python train.py --n_head=12 --n_kv_head=3 --vocab_size=21705 --norm="rmsnorm" --rope_base=10000.0 --bias="none" --parallel_block=false --beta1=0.95 --grad_clip=1.0 --seq_len=1024 --steps=4746
Each number is 200 + 40 x the weight over its row's rms, rounded and kept within 0 to 999. Layers, rows and columns count from 0. The size before them is the row's rms in percent of the matrix's.

# layer 11 MLP up, 1536x384, rms 0.103, rows 1101-1128, columns 256-383
101,191,195,210,176,201,135,185,152,252,215,276,178,214,250,209,211,223,176,143,142,129,142,201,139,243,212,168,192,228,204,167,255,233,127,249,178,176,259,203,228,218,196,214,239,178,197,214,235,161,191,219,223,176,241,213,138,253,212,252,158,125,102,199,234,248,178,162,229,49,157,217,159,156,205,251,229,218,193,149,161,234,174,212,148,186,211,244,227,203,239,242,222,189,197,232,255,180,183,263,237,246,151,169,208,256,138,124,223,148,188,218,175,124,196,176,247,175,242,201,254,186,211,171,195,206,173,151,239
103,265,205,203,199,106,155,214,185,124,148,185,203,211,174,287,168,262,224,205,225,200,200,187,170,148,226,287,196,164,218,168,197,141,241,234,187,235,223,229,181,186,255,221,164,113,196,276,198,215,234,224,186,132,239,208,250,193,232,181,157,136,165,198,171,162,154,215,264,219,136,233,223,183,158,145,199,222,207,279,219,189,118,162,201,225,268,201,157,163,149,230,218,203,216,234,234,177,176,186,273,210,136,166,170,231,226,205,198,186,198,153,211,178,188,181,295,250,226,224,205,208,153,222,204,229,156,238,231
101,159,163,229,161,216,149,173,174,201,170,199,190,237,251,165,180,251,200,265,218,205,242,151,169,280,158,198,179,259,194,217,207,155,203,187,267,267,175,176,252,171,180,215,212,181,174,267,197,213,217,290,188,214,152,246,255,143,248,188,188,170,181,244,152,246,153,178,219,187,273,208,255,180,150,165,206,273,231,132,184,212,264,146,195,163,196,180,184,153,160,207,216,190,226,185,119,264,281,253,212,186,189,206,205,153,158,168,152,246,187,175,175,180,218,161,164,196,218,226,180,216,180,143,173,198,252,231,145
094,245,178,212,197,149,146,206,182,252,116,240,228,304,201,200,100,203,186,223,173,242,166,210,188,234,226,200,225,271,201,219,181,196,240,135,213,196,218,182,191,258,183,153,198,165,219,270,197,156,231,193,253,219,117,186,258,144,163,196,183,174,201,221,198,143,224,273,213,243,186,192,233,235,250,258,241,240,166,178,294,186,216,152,211,191,215,211,117,175,211,165,251,174,210,130,341,130,247,211,224,149,180,248,201,190,133,227,197,115,154,195,204,243,191,198,286,118,195,191,278,170,159,165,206,229,183,245,191
102,173,223,240,164,217,255,150,158,218,254,215,221,192,190,282,189,233,263,154,168,251,257,203,289,132,210,223,286,171,223,224,211,143,243,149,197,223,172,132,178,130,265,208,130,149,197,215,220,216,245,188,186,200,223,201,198,185,243,287,135,146,228,210,174,220,212,185,195,175,230,267,210,143,222,169,178,152,222,136,254,220,180,279,167,124,230,203,231,136,180,148,248,190,235,172,208,232,142,180,231,139,249,180,241,203,225,210,172,116,199,169,230,103,184,201,236,211,115,215,219,228,185,226,190,227,199,213,161
100,176,202,231,189,184,161,280,245,223,255,209,186,159,279,214,176,297,217,221,225,237,173,150,201,185,180,222,242,245,197,176,261,246,125,169,85,205,182,219,199,168,222,143,242,265,177,207,182,177,214,233,181,255,247,223,222,177,194,228,264,226,215,156,209,201,183,220,237,167,240,214,143,161,196,256,193,173,254,185,190,215,215,188,152,251,268,233,159,162,104,217,185,168,172,208,230,205,174,156,203,194,134,250,219,223,240,184,247,208,186,211,206,114,181,154,165,172,126,171,179,223,140,261,203,228,187,172,271
097,195,201,245,174,261,206,260,254,207,214,171,293,239,201,186,202,236,154,175,182,160,174,221,187,191,192,142,136,202,287,218,223,211,253,230,167,177,247,150,282,205,212,208,292,173,224,116,175,158,154,171,220,162,205,224,205,242,256,212,208,151,178,162,206,192,206,141,251,189,227,280,132,223,240,278,180,238,228,139,202,180,139,194,252,168,133,177,130,163,192,174,196,193,201,193,184,213,167,168,175,223,260,184,224,211,270,206,213,102,258,245,239,202,252,160,246,213,210,192,247,164,192,207,149,202,234,196,169
096,209,227,264,105,128,208,184,210,184,269,219,219,251,226,189,215,237,253,211,256,220,210,112,252,241,196,238,159,211,210,220,264,192,285,245,251,199,170,252,212,238,138,188,154,214,155,230,177,234,251,219,162,73,143,226,282,206,292,198,182,214,236,139,240,216,151,209,194,182,218,276,203,189,187,208,144,194,170,243,253,192,260,211,261,192,200,246,162,213,235,225,162,220,224,179,190,244,201,191,237,145,255,233,203,200,187,218,179,200,167,148,179,211,197,217,235,188,203,213,242,213,170,200,192,162,245,216,194
104,172,117,174,227,263,174,172,263,148,205,163,266,131,208,126,211,185,230,225,281,191,199,153,97,218,202,209,214,258,236,159,216,167,195,276,211,219,226,216,119,167,213,222,219,205,259,211,203,195,190,307,197,185,189,282,250,223,282,203,282,218,208,185,228,228,225,211,180,221,178,240,175,158,157,184,227,232,205,242,254,151,206,227,189,180,250,253,219,210,174,187,213,144,162,179,199,209,186,206,251,197,187,207,133,162,206,189,172,256,204,248,249,121,139,199,220,187,216,175,212,156,167,194,209,204,194,163,169
101,256,169,226,232,176,181,232,193,188,185,198,240,229,211,163,212,190,142,252,188,210,185,160,197,186,164,200,206,237,295,223,199,170,208,218,230,226,150,132,126,287,234,235,210,211,234,198,223,256,165,237,159,202,156,257,196,183,170,148,152,174,183,173,203,187,233,204,166,215,243,182,230,221,215,145,294,216,253,208,119,173,205,211,178,207,177,260,205,152,247,309,191,209,244,239,220,225,217,136,236,177,168,178,148,179,217,204,154,161,242,172,232,249,220,164,271,226,238,154,224,238,116,164,165,191,205,185,239
099,269,221,135,219,209,164,188,227,316,154,213,159,206,173,301,136,236,191,119,212,185,198,191,150,227,109,209,146,244,143,208,149,239,197,215,245,228,215,261,167,185,174,190,198,227,220,260,231,195,222,193,203,139,205,189,199,193,201,269,199,207,263,169,213,164,220,182,213,211,222,254,215,171,231,186,210,153,201,188,154,222,222,185,111,232,251,209,202,155,215,208,211,227,193,181,235,168,199,195,227,189,200,229,245,148,196,208,180,186,188,168,114,239,170,191,176,160,187,217,133,111,229,180,244,271,165,233,195
097,184,268,168,125,234,206,157,207,151,234,167,160,267,196,190,110,224,222,248,196,179,148,181,195,181,212,228,195,262,175,307,198,158,227,183,137,243,259,209,260,182,239,188,88,191,198,212,239,245,193,229,174,261,199,227,228,238,179,231,214,208,234,245,162,127,169,188,166,248,213,201,239,177,171,198,266,269,223,278,218,191,185,279,176,143,216,201,172,210,152,169,215,247,244,230,169,244,168,268,199,223,159,195,199,145,248,134,91,251,202,263,221,208,222,165,183,195,186,218,210,217,212,189,219,176,257,183,209
105,230,164,269,255,163,206,164,209,196,153,151,196,195,227,228,163,169,179,173,286,223,235,204,198,190,167,231,253,202,235,227,172,215,101,265,126,232,251,202,142,249,221,185,233,170,227,126,207,198,230,237,179,223,220,273,179,207,197,200,233,195,245,180,182,154,170,194,153,196,175,225,244,180,191,206,201,67,208,216,163,246,236,173,259,154,245,194,242,274,224,160,223,220,190,238,157,197,184,205,170,134,230,210,186,158,228,263,142,141,166,200,157,225,218,237,271,207,189,168,216,232,183,125,176,232,228,248,217
108,201,214,269,238,263,249,212,248,249,219,149,170,189,85,212,154,240,180,186,256,104,189,156,154,220,159,170,203,198,249,201,132,258,185,255,297,164,151,130,219,254,219,174,170,255,197,100,205,191,163,276,238,214,150,185,225,148,266,221,174,99,230,233,136,229,204,170,211,181,184,223,158,205,181,155,194,189,171,183,121,179,183,193,221,141,184,238,219,191,205,187,165,274,215,223,153,219,138,216,168,181,137,230,238,203,203,251,198,214,244,170,242,209,220,187,181,198,262,223,257,207,155,183,183,209,254,170,187
100,142,148,173,171,189,173,276,214,190,186,164,206,216,239,175,178,209,145,198,159,200,260,169,181,224,147,243,177,247,185,215,187,172,218,144,222,185,168,170,120,149,223,194,234,119,197,195,222,215,212,180,136,98,169,171,222,148,170,222,209,167,245,192,239,151,207,277,242,232,189,95,183,170,161,195,126,100,256,112,217,197,239,184,128,213,250,306,184,187,236,163,225,239,234,184,261,197,184,163,238,144,250,207,225,210,206,176,200,183,124,252,219,156,229,217,217,242,99,214,152,201,211,165,213,265,246,131,177
108,182,253,180,304,205,149,180,164,219,196,189,190,220,220,171,172,219,212,240,169,169,185,188,216,200,219,152,256,213,139,213,103,155,213,227,209,217,192,251,190,181,200,308,185,120,194,255,259,206,187,186,230,189,77,175,257,214,163,97,173,202,201,208,224,216,194,192,285,191,196,127,272,174,197,204,222,335,196,292,162,175,221,144,146,226,212,160,139,219,215,171,162,215,210,205,245,196,226,182,208,180,193,206,135,221,179,165,147,269,171,219,215,193,212,266,258,198,146,203,144,169,211,158,209,190,177,222,195
098,169,174,229,251,132,179,250,191,166,213,206,212,159,241,271,200,170,146,194,227,160,238,259,279,243,227,176,196,266,198,123,155,177,186,210,179,108,172,176,212,215,232,222,203,96,222,214,161,249,250,266,197,197,214,241,176,122,247,180,207,215,185,189,261,166,174,206,266,141,207,174,194,142,124,214,212,323,237,203,237,236,125,128,179,206,243,231,235,212,183,157,235,184,219,170,240,195,204,169,204,265,205,259,251,143,174,234,207,157,171,192,191,194,241,201,143,237,296,247,216,188,183,191,203,229,204,151,205
099,185,190,84,233,131,254,176,225,152,164,189,143,218,195,134,187,236,209,217,226,227,144,138,233,133,200,171,249,217,227,172,203,240,172,216,209,217,176,207,225,215,247,227,233,201,137,216,201,147,248,175,195,210,233,212,216,102,222,164,187,173,190,99,225,197,234,147,281,178,242,154,213,94,220,227,238,215,263,183,183,252,164,191,230,254,209,246,165,286,221,147,186,277,155,203,209,200,161,208,186,218,242,241,276,244,183,235,241,122,157,185,217,160,235,184,194,168,227,166,121,170,260,168,190,204,155,181,185
099,228,231,214,169,169,274,155,154,178,243,170,194,233,231,164,191,307,180,149,193,255,202,243,189,161,228,196,219,262,198,127,181,177,268,218,146,191,166,205,168,199,173,224,226,238,198,237,208,242,202,181,267,185,230,251,134,188,292,188,171,180,247,216,180,164,200,173,221,172,176,205,220,160,133,127,202,190,198,225,175,226,281,228,234,238,253,215,116,212,142,216,168,216,256,225,178,239,224,239,169,129,163,203,204,173,174,214,241,269,203,197,206,138,225,165,183,201,231,260,167,202,189,116,196,166,151,177,160
106,211,228,253,237,205,229,172,215,155,163,242,213,231,206,159,208,186,178,176,166,181,161,174,209,148,198,147,216,151,239,238,219,183,265,220,140,219,206,227,245,174,274,202,220,182,233,198,212,265,189,189,178,201,200,305,201,221,120,266,208,192,130,120,194,165,181,206,189,147,251,161,191,171,202,193,218,166,219,190,168,214,259,126,192,248,195,205,175,199,173,158,185,152,240,197,247,211,122,211,203,198,184,196,198,240,231,188,191,160,255,135,173,188,235,176,202,96,200,215,173,196,248,248,264,213,157,151,174
090,170,207,237,190,246,210,219,236,252,208,151,215,145,194,137,193,188,147,223,206,179,164,164,220,220,190,222,151,177,186,232,178,178,193,147,163,185,231,219,194,223,321,249,206,194,309,267,257,231,233,232,235,198,197,195,262,220,193,194,233,215,232,144,180,293,120,304,167,179,178,174,154,141,169,192,170,174,201,166,225,170,188,239,168,216,61,200,213,97,101,272,193,196,160,134,215,219,241,198,208,178,153,206,173,186,183,228,162,188,208,262,155,130,233,208,177,198,202,200,210,237,161,219,202,218,235,245,164
104,196,236,223,214,202,151,261,208,153,241,253,201,245,226,248,271,172,92,153,169,187,265,238,195,240,187,181,117,214,197,237,181,229,216,170,131,250,199,177,181,218,194,154,141,228,188,152,183,216,140,223,233,214,173,206,164,185,229,183,155,213,201,174,197,273,180,248,185,159,187,223,216,240,180,222,147,173,225,190,220,198,196,167,168,228,219,238,221,253,151,262,149,148,201,166,245,149,235,246,154,170,158,193,259,201,203,225,257,182,261,204,200,178,204,213,215,146,133,290,159,138,161,191,224,175,124,226,177
094,223,161,215,190,198,245,184,298,264,213,258,213,249,178,154,202,215,150,288,171,238,264,190,168,241,160,208,187,157,252,216,229,176,195,190,247,158,185,282,263,200,233,197,213,228,188,188,204,205,247,192,213,227,127,157,225,180,219,255,201,245,259,118,215,168,167,204,213,161,243,245,223,239,193,288,176,228,205,159,161,172,189,227,137,201,205,256,263,238,250,273,203,198,188,207,225,197,190,233,206,216,256,151,162,150,287,216,240,253,208,177,171,208,186,248,211,215,143,165,175,158,167,172,265,154,246,230,129
099,84,251,184,221,187,232,247,258,202,159,147,218,261,241,189,108,227,227,210,180,295,208,168,243,247,255,219,142,204,211,237,130,166,233,192,195,244,177,235,205,215,208,216,175,192,209,189,217,153,236,221,225,245,262,181,236,192,166,203,182,109,206,161,200,194,156,221,216,188,167,145,232,273,218,268,243,231,211,181,123,210,178,226,192,180,113,156,228,160,179,232,186,214,159,236,143,149,273,206,208,79,242,201,188,172,236,256,207,241,235,139,197,256,248,162,240,103,155,218,271,207,202,188,244,154,180,167,114
095,131,234,181,199,272,211,195,208,170,184,250,231,118,204,218,207,240,92,128,208,155,182,218,195,253,212,143,185,237,194,222,236,134,173,134,207,219,132,192,245,164,262,152,178,186,194,177,161,105,175,196,233,231,205,228,121,232,197,102,238,223,176,158,240,126,235,219,161,232,252,197,205,124,132,194,159,191,208,169,190,193,180,124,254,161,292,175,257,172,205,142,249,234,167,205,224,246,181,197,223,196,190,222,169,123,133,208,106,233,129,140,190,161,150,117,195,193,174,181,182,216,249,258,215,186,239,232,182
096,90,190,174,233,174,328,192,239,170,204,215,194,141,125,118,182,193,198,299,230,131,169,190,167,143,180,230,210,235,145,206,172,183,150,262,251,156,261,227,184,149,203,214,135,154,254,181,191,275,175,221,189,185,243,224,236,142,229,208,194,196,123,273,212,197,196,227,159,217,213,195,177,210,278,221,220,277,190,142,187,242,141,208,187,223,218,163,218,232,208,173,279,216,185,266,139,197,188,263,210,209,228,192,228,190,153,185,234,203,228,166,276,240,174,255,231,165,184,216,201,204,182,162,238,96,174,273,160
103,220,192,210,208,209,184,177,252,254,208,117,240,192,182,180,178,215,206,132,225,107,203,227,183,272,201,241,152,174,185,219,226,228,187,184,170,218,222,212,151,102,185,173,213,234,252,187,296,191,213,205,202,153,171,99,174,230,120,227,162,192,230,163,199,209,230,214,255,193,193,215,286,183,183,225,162,236,150,207,240,231,197,165,215,241,227,219,167,302,209,231,233,208,164,135,235,157,190,256,252,194,166,243,147,203,239,227,220,226,234,178,162,97,132,203,223,222,193,212,240,232,165,226,211,201,163,254,238
092,225,199,186,201,198,208,206,170,149,185,118,307,141,177,220,195,251,210,126,108,251,202,206,181,234,210,262,227,175,186,165,202,251,234,214,199,197,275,264,181,150,208,248,220,175,259,232,186,225,204,237,263,180,142,169,234,159,170,216,196,201,274,278,132,217,132,146,208,152,218,212,177,168,150,221,199,224,219,151,210,211,245,217,137,181,248,237,225,167,221,185,278,185,174,219,182,164,244,111,199,226,253,248,286,193,224,248,262,254,252,177,229,186,194,227,223,194,223,233,167,223,214,207,128,228,161,115,199
# layer 11 MLP down (transposed), 1536x384, rms 0.101, rows 1101-1127, columns 256-383
109,157,180,206,239,196,241,161,192,120,166,219,228,168,193,204,228,200,169,179,127,243,238,226,250,203,140,248,187,195,182,227,248,245,190,200,183,200,167,234,166,186,133,164,221,180,230,187,180,163,171,176,216,235,139,218,203,152,261,280,218,73,236,224,203,155,233,183,184,304,220,217,150,172,172,223,157,187,263,228,212,233,247,287,217,245,282,168,232,190,255,260,248,229,193,227,164,133,238,228,193,194,230,173,235,192,238,240,159,163,152,186,191,175,214,197,211,160,196,211,155,185,290,178,178,197,184,240,146
100,201,148,204,238,137,209,234,160,180,177,131,227,169,294,225,119,209,210,199,204,169,198,212,271,232,198,236,155,182,237,223,222,265,201,215,255,175,260,211,238,166,206,151,182,194,190,117,217,187,223,210,74,176,249,214,226,236,161,221,156,220,144,192,258,152,215,258,145,165,191,202,243,198,185,262,229,241,215,291,204,224,185,231,208,163,212,170,193,211,217,185,161,194,259,221,210,281,290,233,171,162,211,192,256,199,207,182,264,197,224,242,202,196,228,157,228,190,117,223,230,178,223,230,99,128,166,234,178
092,214,151,207,168,181,191,189,211,120,142,197,220,197,215,256,144,168,227,225,246,149,207,221,284,229,179,200,237,197,230,260,117,256,218,238,242,191,235,183,170,186,245,223,215,198,197,183,195,87,195,245,268,183,260,160,223,265,195,218,172,230,137,242,183,229,190,196,307,185,150,180,261,148,153,230,75,226,214,219,159,213,179,217,160,146,269,145,240,231,211,158,182,246,181,183,124,188,242,265,178,255,242,225,186,269,148,259,166,239,254,247,139,206,173,236,196,230,184,206,234,173,211,235,243,228,202,212,269
098,288,169,215,253,204,262,250,164,282,215,215,182,250,266,139,204,192,177,207,188,226,174,149,245,215,203,212,251,200,160,271,294,154,229,177,227,164,189,198,241,285,218,199,206,148,201,176,158,206,208,180,223,158,276,167,114,292,211,149,165,259,170,166,212,178,243,219,119,244,152,165,198,225,179,203,222,176,194,185,137,226,237,232,233,177,143,155,190,241,206,211,234,159,248,176,176,212,212,242,220,221,203,191,172,142,201,175,220,241,190,140,246,266,188,258,217,276,227,220,208,199,193,261,235,188,220,242,259
098,143,196,231,227,220,143,167,135,238,246,154,218,192,225,207,236,278,145,157,121,249,249,221,186,229,177,206,180,167,235,125,223,172,122,262,196,190,184,151,163,236,157,234,127,263,181,215,102,187,203,184,167,226,111,165,148,186,173,215,146,206,219,253,254,183,153,217,193,192,153,170,198,130,218,149,192,243,166,216,162,205,204,207,170,209,237,204,216,291,197,180,206,250,183,173,178,198,183,214,253,257,164,190,236,270,255,128,123,227,212,283,218,209,216,218,250,198,209,199,201,257,193,166,239,118,263,200,178
098,170,128,197,203,251,192,168,129,180,198,176,187,80,252,209,269,186,239,148,195,95,167,184,204,229,146,226,275,219,239,208,215,243,125,273,194,207,183,248,176,208,149,146,158,174,199,256,195,183,234,171,281,150,206,222,239,231,176,174,233,162,208,288,193,128,275,147,177,146,201,186,139,163,158,196,172,197,249,191,232,152,158,204,256,197,230,210,177,166,211,207,226,187,206,175,188,262,165,199,240,125,175,238,186,227,246,142,241,181,207,202,139,270,201,223,237,156,191,148,204,172,242,208,251,219,144,168,176
104,255,215,220,183,187,223,229,146,179,261,209,151,129,218,235,208,151,140,168,204,205,186,202,172,222,212,159,215,173,276,142,253,196,137,255,195,207,181,169,248,175,287,142,259,235,206,175,172,190,198,183,231,232,186,281,209,203,180,227,195,252,268,152,151,168,227,158,218,232,242,234,183,213,300,193,221,294,221,183,184,162,201,209,168,203,163,252,213,219,246,132,229,214,221,242,181,259,180,139,158,227,242,127,224,201,229,264,203,226,243,154,183,211,230,162,215,202,234,154,279,209,166,260,166,161,221,156,225
092,252,230,187,203,212,195,233,143,166,215,192,225,245,145,206,151,179,239,194,181,192,223,234,148,200,211,198,251,251,164,192,183,149,196,196,220,148,186,138,154,133,193,174,202,236,136,133,192,222,185,202,209,140,196,154,168,207,209,132,204,228,236,255,142,234,275,284,197,193,225,203,185,232,164,283,324,162,219,157,156,218,188,97,175,212,233,182,205,231,262,140,217,206,172,146,257,224,184,193,250,248,189,132,157,125,212,245,227,113,183,173,236,226,182,219,215,224,192,136,246,150,205,197,210,188,113,235,153
104,192,213,262,159,168,185,236,196,253,135,205,207,159,305,199,142,204,218,198,248,157,214,277,172,169,227,213,188,240,212,183,302,231,192,213,262,185,183,201,258,206,226,175,203,151,220,244,169,167,204,246,183,169,201,155,209,232,156,204,237,224,156,174,137,189,199,201,221,185,265,212,191,76,125,181,168,180,175,203,147,103,170,246,172,249,236,201,217,244,244,195,194,257,187,233,238,183,266,265,244,154,161,178,272,147,206,215,261,185,224,242,192,167,238,155,155,195,180,324,167,192,192,199,188,241,272,239,114
097,177,193,163,247,204,170,143,177,194,246,162,208,157,231,191,112,159,223,133,187,197,190,211,143,159,212,234,175,220,87,176,132,229,212,221,146,244,227,256,149,198,257,134,199,197,238,232,243,236,106,236,193,286,213,183,215,185,156,259,225,201,180,173,279,121,244,139,177,226,166,259,227,248,216,277,151,250,200,190,182,128,199,252,204,203,289,207,220,168,121,158,240,277,209,204,181,215,179,185,246,210,220,160,295,192,143,201,103,155,175,207,163,206,233,173,173,204,240,148,136,162,262,135,141,203,204,242,174
101,243,160,120,234,232,193,232,168,232,254,209,210,277,209,169,181,209,211,170,132,230,229,172,210,211,242,201,230,192,195,171,164,209,128,164,263,173,235,209,191,192,138,233,262,186,213,260,215,182,200,167,146,204,219,252,194,178,227,229,143,187,224,216,100,211,227,227,176,219,248,246,223,277,196,225,245,205,158,267,193,88,160,201,206,221,208,207,248,201,202,166,159,219,221,227,184,218,220,201,226,221,148,168,94,237,167,230,175,145,203,237,175,191,164,213,171,205,211,235,261,242,173,195,162,133,194,173,184
096,193,212,211,152,251,129,107,234,211,171,97,192,169,178,210,188,183,187,293,180,223,198,140,161,246,223,151,128,285,191,232,217,214,185,253,220,196,210,183,213,276,274,210,223,195,188,162,189,155,201,144,211,231,290,228,162,166,209,202,197,276,145,103,177,203,206,179,205,150,229,191,175,228,189,152,271,273,133,200,264,247,217,216,193,173,189,206,158,205,130,138,172,230,202,161,231,193,184,167,223,165,230,157,202,206,175,169,171,156,214,199,212,180,202,205,217,287,178,208,195,222,128,171,134,173,252,164,263
101,101,182,228,184,191,192,154,148,231,263,254,190,212,155,163,232,198,155,182,220,238,245,230,216,256,226,190,187,201,325,254,246,168,224,181,141,226,207,143,280,200,220,292,233,101,228,195,186,207,195,176,176,151,202,291,198,173,161,187,168,193,205,253,160,274,256,241,228,192,184,220,181,140,174,122,272,233,190,204,234,230,276,202,267,173,219,226,196,245,161,166,217,265,188,215,190,222,192,179,194,168,158,241,182,168,202,254,119,203,243,256,230,278,162,124,174,182,159,94,222,172,207,211,167,166,169,212,204
099,185,216,153,164,191,175,152,170,300,232,186,178,244,169,279,257,172,202,174,142,226,185,202,225,227,190,214,171,169,166,194,262,240,224,179,173,173,234,223,257,203,190,178,241,163,226,188,142,218,261,195,203,202,189,268,152,184,181,160,153,233,205,211,215,232,221,164,199,201,238,209,197,203,197,201,263,175,215,201,250,234,218,158,210,151,103,217,175,128,187,163,157,185,162,175,215,201,234,156,225,213,236,205,186,202,159,252,209,193,204,269,176,188,206,136,247,231,192,183,240,246,242,209,273,197,173,175,235
096,187,221,184,213,195,191,149,145,262,247,123,260,223,159,175,188,258,193,192,163,237,220,165,141,194,209,233,188,160,168,149,218,217,248,80,189,162,221,262,176,211,201,209,269,203,217,161,263,188,194,279,155,227,136,298,163,228,201,210,220,203,179,173,197,234,201,245,176,187,218,174,173,223,126,224,259,238,238,240,207,174,235,148,163,152,199,236,234,232,234,210,258,242,163,217,197,267,122,195,226,274,220,220,175,176,219,157,199,185,179,189,233,271,209,214,205,206,194,209,164,218,165,140,164,237,141,197,182
125,172,170,193,116,253,160,159,236,237,286,212,196,270,191,232,226,179,221,184,198,231,195,205,174,188,154,138,225,167,247,167,308,202,206,180,180,254,203,148,155,214,189,262,192,138,236,192,220,169,192,189,213,299,193,123,155,194,158,226,205,174,142,145,274,193,208,106,220,222,199,108,195,135,155,192,212,255,179,222,173,187,192,227,133,179,165,116,230,212,201,187,194,205,190,222,209,177,197,234,273,153,233,205,213,234,234,206,191,206,206,262,174,235,231,236,208,130,115,249,200,136,206,180,199,167,141,220,190
101,205,202,255,181,235,247,226,160,222,187,227,191,145,177,249,186,147,199,179,200,166,172,158,190,212,244,259,144,242,164,112,118,207,141,177,168,239,140,171,146,217,150,213,227,296,171,168,191,222,169,244,170,261,301,232,174,162,173,271,285,169,155,145,245,226,196,129,206,167,230,165,224,180,185,179,286,209,226,212,239,260,173,225,172,224,241,182,229,173,224,162,236,204,196,200,155,189,189,225,203,303,201,331,186,211,152,283,218,177,185,190,191,205,199,252,238,201,215,227,269,219,256,224,169,191,185,196,210
104,248,102,201,222,148,206,223,202,195,133,177,240,207,194,171,224,165,182,185,272,177,218,146,109,204,251,251,239,226,150,214,311,235,182,208,219,211,156,70,197,263,158,226,215,237,242,182,234,123,180,212,187,128,248,137,125,146,225,215,251,225,220,173,244,237,193,218,261,247,205,212,227,162,167,177,198,164,174,175,243,133,218,153,251,212,219,264,220,143,205,160,140,221,205,122,177,209,241,224,171,186,179,263,173,225,149,196,199,281,280,193,160,209,248,179,201,170,160,202,162,134,254,158,177,235,192,190,132
092,231,217,243,174,178,195,221,203,224,102,217,230,196,136,222,136,182,231,188,103,242,226,212,123,266,197,147,175,186,212,189,171,194,95,267,204,235,228,168,174,135,167,191,229,217,154,191,227,195,228,209,194,205,184,194,169,195,227,119,259,207,174,207,224,253,224,267,194,198,155,211,148,192,232,196,124,206,241,236,222,186,201,189,178,174,157,172,253,166,266,137,267,210,192,141,182,97,178,196,220,256,278,170,221,158,226,214,174,205,199,184,168,206,220,182,215,206,201,237,204,168,218,216,195,309,245,172,212
104,174,176,222,224,169,220,231,184,259,221,222,238,158,188,231,232,204,251,174,202,230,162,124,143,143,168,183,207,165,242,171,180,223,119,183,146,227,190,134,207,259,199,215,173,225,250,181,187,134,235,140,256,221,192,236,178,145,181,310,151,222,218,199,174,206,202,195,163,184,218,172,209,294,238,222,193,128,137,239,146,163,215,151,224,238,212,239,181,200,114,238,210,203,208,176,222,207,143,185,240,133,224,232,235,247,142,248,213,197,216,206,313,214,196,236,173,224,201,229,204,238,172,220,216,268,218,200,276
103,157,146,139,254,166,210,205,214,171,126,221,206,198,240,157,181,264,201,201,227,144,191,235,151,180,213,236,234,210,205,192,146,238,170,245,261,175,185,188,173,224,217,210,179,227,262,158,164,122,242,235,206,163,260,166,251,178,191,163,250,152,193,202,158,165,238,182,165,186,228,177,184,225,185,210,190,216,152,173,248,160,142,190,184,228,215,176,187,207,252,242,287,203,214,196,101,225,133,223,157,190,164,198,185,213,213,164,243,259,179,160,185,194,140,274,243,175,153,211,194,181,134,188,77,301,177,222,265
101,218,136,254,214,185,153,195,220,161,193,155,250,172,127,229,241,250,174,142,185,247,180,232,132,138,198,218,181,187,161,204,235,186,256,165,185,225,279,284,200,236,215,149,186,156,236,201,227,199,199,196,210,184,234,168,194,188,150,234,135,210,249,279,214,175,223,139,205,200,184,185,204,223,191,239,225,150,208,190,222,211,187,189,180,241,252,218,246,266,130,91,195,199,164,271,228,272,115,199,209,219,190,179,276,211,181,233,192,189,192,270,245,159,199,192,202,158,231,149,254,162,247,182,258,226,258,210,162
098,235,185,170,193,235,227,223,190,259,166,166,208,225,143,208,192,214,204,160,146,148,168,215,238,151,225,187,204,215,209,221,176,307,159,82,153,118,197,224,268,202,177,189,151,210,140,163,159,282,208,187,205,190,250,243,218,131,229,162,158,249,218,156,188,204,251,208,212,215,224,195,196,191,192,227,170,194,192,150,103,176,168,222,176,259,223,153,189,158,155,249,183,224,212,196,168,245,235,199,199,180,285,117,241,161,159,177,195,210,213,273,95,180,274,146,161,214,190,198,262,229,228,181,200,233,225,268,163
098,201,222,190,178,240,145,252,248,254,162,155,240,206,131,240,183,225,178,185,240,215,187,173,232,194,247,162,185,179,220,223,228,178,180,127,224,216,154,179,187,200,192,192,165,227,208,230,215,268,186,232,172,217,217,189,222,183,226,215,237,176,236,174,214,197,212,204,209,199,181,197,158,178,219,228,217,208,157,139,226,245,218,224,215,245,157,202,230,158,176,261,108,213,198,183,249,173,227,201,208,111,194,274,242,203,285,154,262,217,168,116,175,220,251,175,257,218,155,237,184,260,195,205,234,244,183,208,194
089,179,144,168,167,200,229,222,231,242,222,226,230,185,170,184,162,239,184,199,166,152,225,106,171,215,233,175,229,195,140,184,276,166,104,177,218,166,207,141,249,274,206,193,197,233,231,253,160,229,137,213,248,219,189,176,225,185,211,212,151,155,191,195,266,229,213,133,183,240,211,142,201,153,209,137,205,246,156,210,213,135,231,188,159,223,223,190,197,120,176,196,234,215,217,255,204,190,185,171,213,216,156,150,197,232,138,221,311,243,261,140,191,175,225,133,274,235,185,219,319,198,211,193,187,165,201,261,198
097,197,242,192,183,212,155,214,218,171,264,232,211,124,184,196,171,242,163,250,270,204,223,170,189,190,263,215,143,235,231,264,269,158,143,149,144,209,212,208,144,185,220,119,170,182,157,207,197,280,185,237,158,167,150,190,258,260,153,201,222,78,182,260,161,229,182,229,178,191,184,222,206,266,237,159,188,163,195,184,158,228,188,276,97,229,253,179,256,175,252,223,141,193,238,207,205,239,163,259,189,144,182,152,242,165,168,167,258,262,183,168,256,190,157,230,253,221,190,209,178,132,194,194,108,260,150,219,207
107,215,208,185,200,176,141,201,197,219,270,214,196,130,256,196,224,232,181,171,184,217,172,239,219,161,192,135,143,190,208,220,213,254,181,192,236,266,181,226,244,186,188,249,152,239,193,204,251,132,197,241,203,223,212,154,193,266,217,255,188,136,293,280,227,155,170,163,240,259,149,197,183,180,165,318,148,247,222,183,194,209,171,282,158,180,232,256,142,218,193,193,222,211,182,107,122,188,193,216,125,221,214,286,250,175,201,124,225,197,280,224,196,195,190,253,183,159,276,148,210,193,191,191,225,215,296,222,211